python train.py --n_head=2 --d_mlp=448 --positions="learned" --qk_norm=false --bias="all" --tie_embeddings=true --parallel_block=false --init="normal" --init_std_qkv=0.0561 --lr=0.00857 --schedule="wsd" --decay_fraction=1.0 --decay_shape="sqrt" --seq_len=1024 --steps=3187
Each number is 128 + 24 x the weight over its row's rms, rounded and kept within 0 to 255. Layers, rows and columns count from 0. Numbers have three digits each. The size before them is the row's rms in percent of the matrix's.

# layer 3 MLP gate, 448x128, rms 0.0829, rows 302-373, columns 0-63
093:167098162142130123158132134089137083095123116119159147090183129102145111119164123133144114142119140155125126083114120133124086061104113159131155098135108104133135154134158076126131119127152174
095:105117102104115149093124084158149116108122140147118125154122143103121111106107150147156117127121144127114114128103112126149175104090130126089150092132117155129110109133140119103143111130119183
083:140163099138084147174185170097098107122115145122137141164121169152094095142135151149154119139148112138117118139106133092148094115139132166117149121115107127143120120142164121115164134156110134
125:115128109150118139136095086123073168138117080091132113117096140130149145104134185121137137128121106103104174119155134151169110134116111173176139154160149115160129148073167145119129144112103145
107:129194090140115153131162154091107117115096108139099096171125111108166134108122144132111159109136069131126102067154116133146144117140151123139143130127087140097139142155115139127165170152126137
111:161125150095171129158148146128142100099126166140134120114129179158151129139135134121125096106128105122086102091124154117157126130125123144107154164149161150126171124134126118128123127146104176
102:196140119127112093177129094107123114135138138130124152158160113097120121104082123126119109098125127160126107144160079128096108112091144163194122102095131156101152105162121122091144133130129130
096:128144125140167181119073123145150174151086142134126134127108126149131137099127075158149146140105164155101154158142117099115089115151130122158157126147094085136148146102187128130132137153110145
093:139145129123160171142143104121140134153081138103133120127106088118118114108096121113130177132181133136106138106135112093110071093107127133151160145102158098116140126177143092129184114108163160
079:123124161161122167156121106138144127140171149140164123093077119126132162141083124126130086133103156134081141152133101123172107109140144153135149136116092105125151118154095137140143159144130150
074:149126135104119163148108135113135174110165104098137090110100103105130137135101121107144167192150133146097129149141126137116156150151143131145128152111125109125107122114166104162079140137115165
107:158123173152151115145173133108174133154144082113131129100108134099132121119109098114112124137161165118083136080155090131084105100124147148126135115107160124119158133122099100136099163115130137
099:152061137121150170118116161153108109135133110122155115120129146099092118109145156158157124131139145134137108163135170167134155176139131149097165092133091120134156135088127146166107115097108158
101:134116159135153114136164158114161124151140120108101061090115149129175097125124112141144182131114147109145170114109092116145110132110156147122148132117140196120150133142143096143151101122128105
106:124177132092132121133106149120109143134149145084161081110112168139118120119148120122101142146121097166115119122163145129133139176172148146144096115130171142123100157139157112115082128139126063
091:152147119149165151092148147136130123124117130144136110128116151144115159087116157150150118097116125104183089169189126117147131112132174125146144135108124119102150119118109150129130137147141127
085:153138158148074152136157150145157150149147128123136106097114140134160123156098146137133127099148118131117115087106104154145129144098125146096124112124120076140147145158108184157123109143107166
114:136153128109137083155126152113162122109141106126150129107157143130122139139148145130152134142132133142139132078080151138105104112111152168114128125168121113090118154154133097119155141149124130
107:155154110119141101133138104129118148088102117108156094163119126132103147145149149092128077098183122134116105129115157115140097128141166198062137099097161114090153122133109110155117136143148114
101:104109138131139143090127144144116134136130119123122109154160168150169178163154106127158113131139129119131066092121100121135088157150118186068144127139157123155152144154133121157114108120163137
103:121082141128136126108162083133139145126126166136130082131110161121140145120116109132110136155175164099124100152145148153166137124104115103118167131086160112101149140132083107165110153080124160
102:128121131154135114147152142116148139115129123096120131154135088089136130091124135147088134106139065115124117066101147134138148102121151166108147186091153116149153097147089121132146150129163151
102:117173137150142076095154103125109137090133087105093090093117103129142103126145110080142138144158138134151110111117118118123165141124143123123133144136124167161163135152116126094158107095137098
107:166091155078144105148077118130118116157116142079084142142142111142097153154124105095093138128131166129128142159143138125114135154155114155096116120139135136097149152089123099144110126106138104
101:091148126097149165119145156129152141137151143104158125149162118151166122138138089118117109153104131139145128159101083112110113139104115098102152164128202101132129118111110130122139143152137165
104:128116159209111120127133128127144164109136104132151122097156134118169144127098067106148141130125139145078152128109126149067124091159109108092133154094137108168130115146119137153129089123137135
084:143164132124101173178125158100116123144128134146173142085124168132099145177180123136147112128125158121096119100158103126140139097131139151174115116153110162125146138126133085126138108167144128
110:123143053123114129097119104064118113133106150153157089115088147143166153111123122130158118117110126112101178061118115134141127084134136066152127134121105130150144155142113142178130136127126115
096:149134164136175141095147135136133148155133087086087166145093082130149129169082090139146166136182158141153109164102137135110138167145118096104143141136143124173120133129135139124181157114139144
090:138115096164131096144071137128100114117135130117111151096107114128117157099156169124131094140121153139099129134147138080114119130112089133123180092167156112132129101123128105100092145101097114
111:126132124104104134096139138153145138117144104112131147120118121115113143120125107115142139139148145113143117128137123150107116141138115120135156175107096119139186142127142150176131080134088081
088:133165126123151136135114177120144103125123118162168145087123109147125127139098118110074178126126139111143146114080122127126176136187140119087121145130152136169093188114116129124095158090154128
091:149131127139133095115065103132114157120096107103110091115120090153095136154111105114103115166098099177110158105109112122170154121167130115114142122143131123110113123134116114135135123180151095
102:133138124144131130111133150119135197125132145125121081111105093160148119182155119129145113156129127153108116092132129130115108127138116122149163175149149132156116138177124136133126124186125158
121:120128092139135108096142136110174131136071121126115142152119118149143118136129086183137132103152133105105102144124115153122133142178104149137131152102145154113122083148110133115157117100132186
100:104101117165146122132161142126176144145126147097130097130169132156131160123165124059071125101131152089088150154178116106109130158148144148153161103096143100111137127127158138173153133130146178
081:078157137137114148095148117145133159105108105165132127137091108157161143125097136135122150114164140139112132153146143108107153137168161087151143181116121149143135145145118198133113152099103078
100:149122130151154102099158155123173128129157135111123132128137096100129124085113164105128138114115120125128115110115102124088154100150125203127170097088149154163138171129115108144122153125134149
099:141108126174128116139174120129142137082192170129106130076115116121105162153138099164140155165112127100132109134094137138120166131121117170174142106124102178109159128135118108159140093164148118
106:107111119129149159113122054138138069112146120122166160121145088098206169129132123093145138080130099158117147112122106131124138135121156115139127095160110142119132121151121123132119129103093133
104:131111157112128153134106114137087138132130137079099109151115130121144120108147108186126121097126097112072126146144118102138114144124107155158157156182119113107148099130145134127126088096145092
105:111105107129152146140086176145099140116091128140128122080083120166167125171153091107130148085139125129169134109110142082135127117151160109136162156156146148132137165141124083161132089119138140
103:139175118155148091122153110152145121069120120168132093130146151131073122165128108168120137131167113122154090108160113125143126141137170125115115126113110153142125157126149151117119118079137131
099:114181104100079120107106162139103123131143115112108096128137141130139132160106129107162130148144112134152140130108133135121138139146086163112124126127117143141141150115113110146082099169129100
085:131126134122121167107099118118178167104134128164144091182118161110121159145149135105116111151126147131136156111133123154148143131138161130127172148115114081119063151153127155115132109116138134
112:158146117132140123134160150105152123154129117113178124157108104165138160139093122114137134074140092091112170117106076105119133100144103126167159137110127147113140141096104119167111150102155115
094:159111097165135136154135134153164152109158142106110103109149173176116136152136096130147161157151121101117127072154123163107111105121107143120143116113141130156142122146081130120096130166166145
097:106123141145117120137181112183148107085144129146115101085106124093142135143150159110135187129183096153136154075145157133176154118100098093103139164115160125129151090115125111132120135146121111
104:186118143160124075137105137115116161114159092137128177147138111129120122151108149168105184157186088119157086164097109142117145130082133101167136119127124130152156115120097120135128113088094112
080:094122142082127111150089132171151134109129160079117089140127172139146134110181136124128151120113083137145157111114124084142097142132136142135109129119140106116126124134141163167094167150111115
115:114183160114139129163118097172143100122145119091091113093132104101157131128126131117127149148160135138142110113156118158142109144108101141137133143172123105130093094103131120109107140124129102
095:105110104195132075154153149143148122121106127137111148133141105140137085108184102144150155147125147147101146153054104135101140122110143094085152127139129126151113136130119108143124105113139173
089:129136191138150118115192118129092124143117066102123169119112118091132110133131100156139139088124140111134154118108139165105143115141110095131134139117132077106117111131141169131115149115110178
095:144131110125151093140101075155092118103092113067122116105096118156169095137132097095160105109119153146138162134109136148113122097133132104113144121157159096136140158094157081151098113149139138
086:124149135125109095153137131147136110082129107154142101099112121151132135109168120087129190091142127185111169083132124138147087132160136131121163142121144121146131125119163087139114109131120090
091:171128168112124131144137201101130129142174097151158122155152130166150130141127117119132124116151163116173113174107145126115124119149177131154124123103116142126102078140127103131164126127139151
099:116133115141133107109091114091137151092131125155153179112131113136105061111131146100116128146134146102109115134160154155131152104098086132171138160124168128129139122123139111194127142143105113
108:118125141144126140192170170129138107081113097103086139117131127143105092089105145106052117130094137168081125118114146120105122148130127137132141119111147142123165135188160182126116145102106122
110:126116124135130065134148098124080118098116143149109137107144099104130132133188126175158125155131114122104113131153147123103118104117091090118131140128107154121118086106127148160116076121112076
091:105124143086119163162140144096082102114123133086117129136164144114129116141107099138175093137112120133135085124140100129107109124139150123155090111113127111130147177125161105150119099122123057
098:135135104123159184136142132112153121111124110123108114131112129148122150085164112128106144126134149121135098122127132110109146185176119140161159141137151122100148146121137175145114139129146097
098:161107139097125099148155112145163087129110117144148118153204112112127157152127082162139093141108095135110139124152143153154115119130128155131171130117171132094141159159122117105110127112128118
099:139113117111150102153085062163126139144070112106125124145122106120163137137116108168132149126153101128175136172118118181125076148100096103125112148134164140117166095125130163144144137129183122
127:125084120110146192142123098122099117099102137116130121102069133154129119128116135166122135119134158126124076093097175090175098104096098104142126135128129148112119139106119133104190138122100145
098:110131134111153081072117104114152120127158137170140125108144158097125102115143095162124104132121144128115104188112107121091115126155109094090110086147178124108102150117120117125145155151116184
101:097126095136151143141136137145125099159138090083118109136140172133114124119134134118151140162148166162109139146144106073156109106106100100123107126145151156127108132085125115109108151134168122
079:169184112140120103120132128148132120093105119154160117152103119139161136089067113147120164098121106143166172122136137104106114109136104131095123151133167111117168107147130098131135158109126122
095:160122112159139144090154113130139102056099179111156134144127096181150138086082161135142125146094110104176135166128148136093139145115111127126136107129140145132144110134116128142133124167159124
073:114134107166122104120152118089128111134143164111171133132124093146104133110168096131145121144141126116096068080101118128123141153141145129140137155115109136132123108150131097132113116116102119
099:156128122131160058148111105147120093127134128118125126154112088142143158137080124182159100122159127113126144145157102128123068150127138119183126149147184136118144104091088147129132112146145137
126:128159133116135087147130085118132113143160090140146144151111106126151132086128098123131096139144126129085158064107089137160141133138117180126131176157151114143157129111103093109143156128167129
095:127060136133120148134106092140122130154122140115153145108125098083101134143190150119135114123146135135104166102145134156115153098112097086134088149123123131143118144123089150135148141121141125
# layer 3 MLP up, 448x128, rms 0.0781, rows 302-372, columns 0-63
103:141095108136118096099124116175129134139079116096142119151124140096116134145132185140107131131158085094120092094154101102135159106143133132135131173131109133129112111085109112134125110160134148
088:147086096164080147118147124139168120123117146134127093148112103118127120148090114094146123127133141101147131121123150128087103147132148082102159119118109143128086137118113091162163135075115165
083:157108113081116150142152151116097116120103137138157090176171123130113115169160120108131137125109104096145144148185143133150115126128133117074128179099131115134148144123157122124123074143086114
116:068129130138124099110147129101088068100114133156128130094138144107157142153134121124083090121121105128141159114130100114136105151162150173175099097152145163112166135140137115068126099114135143
111:139151135099087131097132134086125154117121154153113092156188097150133131133150141100123178138154147157106137145134080141128121147171139135105111138135143119119089149147122152129105137147133117
108:136148117109137175158115128162136092154128160124146099145089128138126162118118160156157077077101104145108151084087127110154102125098126128131142127122110103150116159112137126127161099158156103
102:158160159116085118100105131138108119130184121122138112127133144132084115140113115133162129135143120101116144118110139123090122093100135184156086133141076142168134130095109083146134121115127120
108:138103131116175135134141109095146106114150115129152142129148111134114085140141119103142151114136061116179079150140092113079121139162185138123129092128113104082145122141121135123115117078104140
100:171139087137101124118098145078147141135150152147156120114134133119158122161060137138107112105159140110115077133128058138106149133127150096144102077103179093129176130112126118100132146122150167
117:108157168112128134133138106143120132105130121112131134093115151051137141155087107103135120128120120155131159123104087120143116115140133086140127123131110107122147164164110161111136112087091153
098:157122111122122096118112149101124160157132114095105118137092100096118150098146127114131152116128108121089152154160098136114099129155162127159156155112122152141167144086070164165146098094191125
107:136161119130143113096137132127169154123101157127162113113111104117152120110087150160170122123169118112154108144078150129145114158148123113099155150136095117168125087161109125124128088067128162
092:121133104136117126114129129134127166135114097134181093096163105058136096143135147159130139129118133153181138158129133112123169151149153124100141103119077156100078150106124155113151137184127134
096:151095074103127125169124156135127143112119126126132092128112122154092128099167107103149132136099134096111129102137160121126118146147131150155141154136099125097115141136162129199140108171116163
100:098132132147101175096115145108127115166086152087084111108111160154161126089085087139099108140135123134126130126106125081143106128160130118163115140115151162123131180135130122130113154103145098
096:168115153127173146109137127143170111135130159121126124149120063145146118130132121147180124110135125147174109141165148151091091089122166143107136125104125156128172139101112128148154114125129089
092:136177115146125148129156153118117130139130137106173153113103111172105147128123143181073110110163110140137103085135120116141101117124100121159121115177117113142145130143080117142126124151150172
117:078133168106082110148100108148153130124118103079083137111116140097100130140140154093117074155133105146145192097157127166105111125135138099100142139123103136140145119142092123134082107144111107
090:165094128132113119152107087119170120111104136125132160087122155124130162100103155131142165122107141139156123126160114096145114159133152111149107165135143124107065117119140132118154134127148168
102:110153111142123125135113172123125132100149148094136153123122166149128099159193093082091094108143107128142122121114157117088080144105124166127122108110166162160138141105133078149123131122163135
110:131131154120114129124130106130128101138068125113126148136139159115119165127106082102108118154137112143129162112100129159146172119142186147075133108139177110094132119133189133144097122119139077
111:136138147106105161171119115185118123106119086130104107090163113120143119104081164103139125121127137155137164119164126116127084129076111153104098155143163147112112132119150153133135137144130098
096:145103112157123152140082170119109151113110147114105130131124120143090134122151146138132117129092110097134129077182114112117130128125139152144101145137137142121060154145124105151122138155092122
103:102132125102109163154151125148111143122130117117127114095099136123135131116157135092151142134120136141120157170121123091140083113119124117122088135127082144144166158154149124124116097130102127
109:115100160125165092117114099113150139149170133127103162122120103121112099111086116111057134164128137105121142145170140139138145144154125110114100146118146088146122089122165181106142169114113154
096:110139072096148104122149109141108090114121131149127179136108163185111105149089116111123146113131156136109185108082117112099122128141141084143151151121117127144114130078110131146101127132103139
080:141126124099113144140114131132142148079131180100131126143102155131116137179133124160113122141122141119118119130126132131128146092131153127153151081134117165149181147152139104135160097105104172
100:140095132136149100114113111124127129071141092140117177103135076147128140120131133147111107162113116162165132149103159146132139195099140154114128138118093114130118132153142171071144157135095136
092:156130143136121142129139120100141097128148167142150107108131101103099101143150143160143166148136133172149126152094143149125117136092154140120110131099111107147140106132129127122113087104148119
089:148113113122183103096183121152153136113102109105119162177102142124149136107109125147119110108150123143122112100108124139159115155170149125127172107143148138156125097124145104097082138113118151
107:121127164159130127186130094156109138125143121087116140134132138113113129160120102145092147148122129152155096129146115129126131114092135133143129139131136088127124118109129135091134073118135089
093:138107154119127136116101113149104111131125179064113116142111168137114151104149134095172089123125092106140083113150144126173084152112175170131102111157122110128113104132141128108169107134116148
092:145098150126137113150157114122109117147128118107151132127118093082130110162099085106198126105139151139138174134110106120143088180162129108128128128140128125134155118119160154161127164133129125
111:142135138088137127158115150133137105109154103143133177118127151105101163104160152150091130101154142112162122144135151121165152138142076120105124121165139145130150098130136094123136155120149105
121:141117124112161099171106117153103119147128137093132125156128148130145151125124104143098137117144118143095132195125148097158159129093128133125150160095158110095144122133121160082128135165139139
097:105130152090130153134166131116139107103139117098143113146122106167108140155132144077092101091136139150119123142150116128160139107104133143120078132108149140122154125089126109085111163133133129
078:162144140157141192112186154120059164125133097155097148105107132100095105130127126149111113141117122156120104125153131108097117132141156088157138123106091135118167139076126163146102160140127139
103:175155121083131093129125144137181136147119100125104166107198114116130114132130133138109143145162152113112071101116127126098140143148132164093104117137190084118092099112158128084126145121138158
100:109157097084117176114109125099138137143116106067125163228126125135135182087155128139120104133141128127125122139111105028153114126131121109157116165114131105092121166124127166134138122155106133
101:100095083125089113143148077146123142123129117179127109129163114158139144125128140163121128151124134098131131121090131121162131172096099125154140130085182091094139123116174149105148127120149136
095:122134058161160107135129122153168144111096120152119114098146132129109123119115132148148125147126101154159142098130123103116109130094089080137121161145152142135113090128126112139097105127156139
101:131132099151089109125189095118138144078082122166147109099142082134135161054130114154126097109105138152129112121123110085160155121105104117098153158135104142120128102149100141151145142145105138
110:080124133168144110156145144129147126152124104144136121134096168106126104113087095147145136110155147141137168161159063157152141116129123100120151135104167130103137122140125136095146095158128060
094:153113104175097151159126157136105143102098140149132141115141136097133080124151145131127135164151126136143184182140149100151126111117145119102118133092141135119140146150141072196134109112130136
088:152105099101144125173100159143155140090142151110095160129120078161127148093109117133111124129110115104121122138172173161149091153130133129128132143125141095125173133091148127167118160119152120
113:103140101110140175141103130105108133133122158156143117115081151134147111126148124170172110140102098134144105124142139136118163131120133145098123130117122101132166164118135130150115103120127057
106:096130127104134183151160118147127095109125130146168143114134141136110114129127174115084140189107117120159094130162128125165094116141110123117180177119117103114123162140135168114135162145097133
098:115125097103076129164094130107104118119127126108105110156151132093099120103146147136121164130100130129114138187134122123162116161074122122170153168137112069143133144133119118116140093138152103
106:088098118143159096174127138159171140157131146093078138150108124125115206132108114143120068146139118123162107139119157129144105122130129129139104126159154174109134110124145129133133123123134158
092:114103118161119153143097144127144113152158107111141118170129119159094145124107155127155099180127148165141161118163099119137116117114143129143147103109111138085140137135100100091108160136109107
121:124125113141137139142094132105168083128099175150130131115158134105136149131157118147150095073143114091127106120147124164171143114156075143122146129097132100129108108156148138093125108157134118
097:132118144165132120112109079090130115190130123114114114106124116139157104114107115104094111135103083128122132167102089143128124102157144126113127091106197104121152134117130165121086157110131156
093:138147162113106149146173158162103131107158133103127124123124131096119091137165124137176142139141096121170131071144153157141107118123091145123127107095122123144095101111135118116077141135153135
091:105111103139135122126145182088121125140127104171138142114131129123088141114134126151112132125107103096111121118148074113162137144123087156144113093134117145110167145146132136146141146141114160
091:135150106146150148075093124124150126186133116113145138100118143078073119122069158100119111141149137130112081155124118128183186140159142110183162148122138122092148134100140146125119158099122165
091:147125130134135177121141117109164084131138120111117154141157155148142128188166133150129169110153171097100143136115131087102158115105149155134103118102097130143141111102145123139114210153097117
101:107155090115125135173107113127173113103129142163148134116135124106082100113160125136143125176132147137107107126137111172113129130113103088143139168130138095137114149109157147148131171136140179
107:113095111153162164108080075126126118137168097136122111120086132143124117117125177127128120118086121146111123155088138116098139140132087132117165086108101168184132142167116154130143147149115142
091:115164087140146132153124125164142096109143110148115122136134149105143132120079056103113113108069111127159133147144081137128149134091142104121149139114120123123137163141108143131144149108099122
085:137134119118122132182106175137127150102159128118086113127103136133143087120175116149122117110144089170126093145122099131124139158094137198128098119124136124149123145147115164091139126109150139
101:132151138081147105125133133125090146119133138169134136140137190060133118104104120074115122122138170127132122120108118122155120133156098157116126111144137122109165121145142158108136151128137138
111:122117117083140127148148130128165104081114148151079098169135136177119141146148128183122124136153125107102127118130092155136147131119098105078114145160163139081119134126139089105149124137153127
091:135143111152111145153162172114120120090120106197119129111100103150102130138109112095138111131135150113107149148139117114118094102133145126138130115148120175161106142126110115153092147175150129
114:119113163155111122144155146157134154138133134080156081132132139104124117127113155124095159130147150142142126165165109088151131170151111135128121119112151114175106143094139139154131124127152099
112:111139079105132115112113093108108134077165143154130187107108150133095123140142130096109123160153155104117136110141157138149103143154103103114096111131173132141101142130104134127147186155082147
100:110133107158140144114138157055122142126142117117126144154138161156093125095111131138088122178129135149128093150105118087063107118119112075150136138186133172159157111128126114121131114124131086
091:113130138079137071134125082115089133137134159117121107117146138100125101109179143143127122148097155140115074098127136175109161104113119122132149149062136148118106104121121110135153089141138157
095:096109119132104114131108144084086093153114129131142161106140097132176163149133096146131131118131164123091112157057100150128152107182153141107113129098109128099134147161109110174138099146143153
083:133096182116115088130108130122123172120134130120108138169154080150114100101136052131114130121137107112100113120159163130081097100106133110142112104157179149077117101158113108087129082124104139
099:067097118138133154128170171138096180136116091138106083108115171097069112135089150143141122124103142132118129127147125117150167133116145114107141126111112060155139119145149150156104115090124111
122:066124110121118139138102084168070121108111112136097090140139153131162155098111149123155135165136105119165132116122151127170126131109140157149140124148091146126125123126129101136143119118114103
# layer 3 MLP down (transposed), 448x128, rms 0.0801, rows 302-372, columns 0-63
099:134112137145152119104135100155105150115106124203130117165113128132092088127163139132134130151128145136111102125150116159087161148129151136158119191122135148135123133082145126114139124100091131
087:164171108108086142096090171164081134082154097108099122087103121147152109090113143134152145109108084115121138135123116149137145122143120160152138166100121136155088126132093104112143152180137155
085:183069139127148102104113127132123146116120105118106071126121127100145120126116115092143112166095124091175164137189170137115138117120108094100106156167123097144151147130157154106159142159127161
118:132132153107132103117145095137096073103128085143105155154132110084105107159168124089129161102076155131087099136073096108142126106118152142114126095094145130119147108122135129081125099118147108
095:158104130125137104130159152178136109099110183131168136126143111174136158159112123144119086124126142148089169118132140095159118125159117137174144122105136116112108147140152143141139104136139146
110:109109158141142132117101113089118099140110129154161108159105172085121136151113141108139144163142188152126154149140153096148123161133145094138066159079134122105112128098096147150095175133131120
106:110103107113135170116129124174107117135196138125126087082096142148149109122122145109137144144160128087132147092086149095141110148163145122117088125118126134162183143088154107120085111135116079
105:106134125121156137139165077116140105119165111101152112078143165120172106123130131118126179102144132127156131150101128094118124151173083096098146117099150117102147125162117112169134107137156129
097:162126131097118158118095164104109120100137143146156148169155151122125136136117172130153107110108121103137138113182121138124105160141178118132102115116111077119156135114072130165143119086159156
101:125168161111124129148155128133130115107130131126119145092120133079128153147093115074136114137103139135141119127132095141110141124157130090152136128160129133139138126132111161123114126092075167
095:117115148108126065073121145123111131144142092124116123130101174140121117092186128166151122098104129102103149131142131111081116131135111152117158122134146145140135139088076140141123105112184137
107:189166114143139142142088153145139154129174175136146102130145131149150094119127146103133146105117109070101148136156143182117167120111101108123116111138125126106090113123119169128080122152183126
100:101145144118121123138092141137140167120137138125073102157113091160161126123122110106087137105130104124113143118136137120127070070132156097149102124152130131095119090124118121122120120108154150
103:135103149119107156100153150119112096113154123130117159136105151186111122134136119130113158111147095133096100150139125097149143136125160142167091167165141120112094187142129111123137151153142162
105:173145125130109098125098166145176118124144096149121173107124111140101131148128101115102093119105097065134105105116124154124118147165171147139158108150103123123143109171118080102130144118129171
097:149099151123182104140115137151131096130149144122130149174144085146148135148166104142151189121166123152132142146125119135089125099123149125109152103142119125155111124129140128131129125157127083
092:152150132140117135125098070148143126087098106121143110129103124131109115137113103127153104161131148140130111112120131114124112126113123118105121138145125067100124188117087177101111130115122116
128:141156173120094094137077182132127137104128150115128127114139174130178109146180125141077122122113127128125132147191106111096123116095140097130122099108119117149148128089128158159086128110155085
107:148124108105152126145136095133168126124088124134140115157135146157137135139137139111142105131149179171125118163117167122136144140145110165094156131122168146149116120118147062160107111137151119
105:123111150139154144096147110142088115104106119151095085134130109101153159106164108153158115162162160095128100170151155107110104157107152131131105164125122108109091138106143130168106123123156142
104:087164118147127132089120145112116128131137133127118137145143087144105125130151183146142143124132161126124125143109096123130107148118098110176118127139110136133123143161145097111114167151152086
105:142098117160108121072103129094140135160158140148164121118151124122152115127162109074103116091095126118174099160121133148114146115101101130088109117152149167108167094131156089118125099117086144
102:096142104090139115100169098121151120122125121118130138084087084148131141139107133150185116113113126109128111121122135123130154096140148143098149128132150138150170148119128114104174097107153138
112:092151119148111104154153119126165142060130122130127121139167150091122086116170113163167148145093122128158173093114124130162148132128099111125146093069150097174137099183122126123108130171149161
106:154139167096119136137126148118138117110108124131095151073099137146111115173124114114136194110111134129089096084139126106124179127101184166158131161122068124086094145125107147127095125092133133
099:104129082143156181155144117088115096150111115076141187156145112114115163169143187154154158154143116122133114152097130153137113124086099087124135118122139107097132138098133126122099112147141125
085:165170139131117107110128093102127130089135148145144135158100118131099135089125118124131162151128147144086115181114146131154113150116110077130169154137166141123127092164161172136130112091138193
098:169102144143111150152146080126147133147088152131141103162108118091114090129177127086068110182137121144125124119140116130159149187079112156153190138153138138143171128145109148094125129109143108
095:093129138151108116151141143122141104121154159124117135152124164071075098153102135135138161147134171137125184133125134097120128124107122161068121175125127156119159093114149099135092148127118131
093:117075107127170090150145126105081178117120128140099108118128147149125132157147140146116142096150140154099158143153102128130125129105098132091094115156129121147107116110140098123145111139138170
103:118105122154126120135120136108137108142070153108164130153152134141158093154146124190103096155165139114105143150147089110107114083101106158146126082158126129107161175119161120119133118126126107
087:124056140103114109090148128133111110135108176128108117136109169165127158121155133105105119141149122128108114116175106140107151139091163148116132096139156128156158163134160141122165103077110157
092:140172107125122110133103131123097120164119120131157125146140114151099129137153136099155136122116122166066165118130117134143167123187122118121142109139155158139134106099131120124131095123150155
107:159100138113129147174073140117134135084156140155138148138113142112100164104148131153147065148113135127172140143096126106090149162132137111113139118119152133143123092147143116104142137109139068
118:167092134093122126093098122147097169155157137128131115098089166131156150087158126107094103115180174118127089149132106089090101139077151124178118080153139090156137144140147089115121094132124113
104:109145142155147129112135126121135097131137101093141092144161105208148113106151140125091123100129180142100136160122118145157140118147117160132144140065106113094139118169133136127114119125128127
078:141127126139137138163152153149125140104147090097110132134137106158085170124143094119095117186095093104149115146144157104149078137150081122121115137129110137116097122080104182086127184143139142
106:116155130087128155104147132122132087134090084125082135116117059182113096120106105086114124112136106135201117108115128104143125113153146118153153145122139095147144149118153144105135108102143125
104:075126105084100127108126153109123117114148100114137149178111120154121114101164141155153095157160157099075147158099108091101152101180155097141168164106110112126151150141137128125154117158099127
101:134115091132221110156110136109102083114139130114124150138135163143128108156162141131102124132171132131128140099076148101108080096165138118112132104134124155101149064139144125123138089135114122
098:125135145130084132093092130110102121142161132130071148117108177132128118140110119109124140146100116161152094121145113126107137146085139108128139113170142099117156144133135094086115112126120159
105:122145116177119175111097159112132133111130143123122099146132086138110121111114155172165143157119158101110129177160159098095151164124116114150170135149133104097110118073116135123110150162120121
102:135096160179130118132125170090120175126154144145173123126097142120095104137154098146169150125121150170127173139121094151118109136134175124119114138129120144082083112137100131163127135155141093
103:142140103144084122140138139099067128143090135118115127114119148140123122134061149109130100189142126126137129164127154147136141125111113152114105148164154135135160120102103108136106089158160091
092:125133092113129160147169094134186126114136120106129108164094109153135146103106145146141161137132135084142124129148123137169139116128121154122169129093129049123119122128094137126122169109140156
099:153163107106150123129119125140134116142126098115109156113203091141119135121074128157127142114127071139118156123091169170135135103160107095148139129144160135131154132107147143116153140146151141
099:090103120138107128118127111159131128101107096126156126134104126143108119133097133102074124147119124142161147163081127118084134101132112116139158097170117133179128123109128141088108125105099118
104:128074130115140146082099087147145122119157122120139082177129123121111128123141129137104105125099139117127119141108106098138134176164134153116123076139092116129111153116104133127154083105112125
104:146122119144084097136110173120107164094125105125124168139118141149124084108096124144131144133159052128167127130138108187094127109123117124085143117134129110122152158114139107123186111099107123
097:124119125153154095177068092153199098128123097097144146148137137120118127120089166146135129160151121166136136128162078095124138111101104106136142144126115117088163139130122127176079125092125115
109:113090134140106133134134145123088145142155106174134136141111112165085129111132156139170123097101112108090176134120111111129126141149137119156128142127121124133142091119145138092163137096089113
098:125100162110087161118130137106106136120131196116138125138098143089126133094140148097131072163137149135112146104106153107168158123149143145116125113159131148133136117129108122111106142153132098
095:115120113103111157122181117107078119095091112136179091088152147129108137138100104160119091133107109107110137142124147172142167108129115116131097147119092138102150114146127096109132095129122085
100:136136155117145107153108121222111123117161107115079135140091127136178132128136121095078109145093145136116156088164132121125119154114138107140121139125141147144154130113144136148135102120150103
093:156150124089095151123082136158188105153126124147131085123154120094122091112126125123105077140113138112139119126137105144124096193155129155171129143138141131100145099158101087120142127149087130
096:121137117129145143118121098140123093111098098115081084142120112104142136158163125115113137142147140093120130142115083123110105124098094081096083144138082139145100138123150159139119137132119099
102:073174126145157139143113113116156138126117164120120139130132151151142119110140141090133126131156113116112087122171127138138130148107133057140193140099140112135113129123146110141118101153113126
107:151120061140116120129128080163080165165145137126127146158094133158111146136120121152148156134148152095126147150127100135130147118128101108053083154143110129177127123098141137133167117129155166
095:111098122148111120111116088068095144138150131151130136150124135144108117160163169165148124149160139145088155096138135074120125071142121087138139116147161143134125125088147155119129090148120131
091:120122135144141155173117171122123119162110104136128139152084143126136124124135119083138178155134100144099132148152112142099169141150165068110087121082132098120138138127160115142129089119101093
101:109151152141148087090176078129107108153114161123158111138108136088141103163077139122093088148139132140096125132123146120145093127106163138140090095111123138135138136196141186118161127121125155
111:106121142102127081128139110066130110118113122127101176158144107105117113115144131146110137143100087129108116120125113115132141117130113118133124147151099117101120142122154063123130084098131083
096:191168105110105119181139133153151116169123126139139114082143085136123104095130140122149132114102111142110151144121141129097141121105111135128126152115134187146087081117130105190123157180140143
116:162151104140130145173148129111138085127102150169121157105172071099144150136128128150142115103136154109122111102139129136136133099137117097118121145108154113088070141139129156107138145149138166
103:124125124153095141116104154133099082161159144110148130141157139115156123138131146191129153087140133140086122130096165138087112076145130146157126131145085142113174093111142153128128141083117153
111:090157155121157161145121113135155167138055154091162159134131108134122125176145135112079121153122158119138119114141095115107109159132134125161089128121144134121134154156140116168071120119119117
087:126080129093121136153117114138114160133129178128122092148155127102087112101177140127102130160106127133143106132113133192163123129124135135119166180111106109159126097153131101127180105153141148
097:145123103193113153120130134135115129119129110142124117106149135125123113101094145118085146138038138117151119158070173152140151154106100115158153108093131073153115102140132094108153128139154106
070:126144179108153103089168106141133118149140143143105142106163080170120102098116109149127138116119144092096142110111138137121123139088125155103132118183150142111133133163122147101126128152124134
102:169127077145153091121141144142102113149085103115132065124113154141098127148049183148131110145145136147140164150118106109120107119141177124118113124112130110196149155153117139109140121125123194
125:114107087141106102133123078158129107105125121128153113098105168109142113133149107127088114137112125155132127140143111128121147161115120089106114147077107141100140138179164134107093102114102107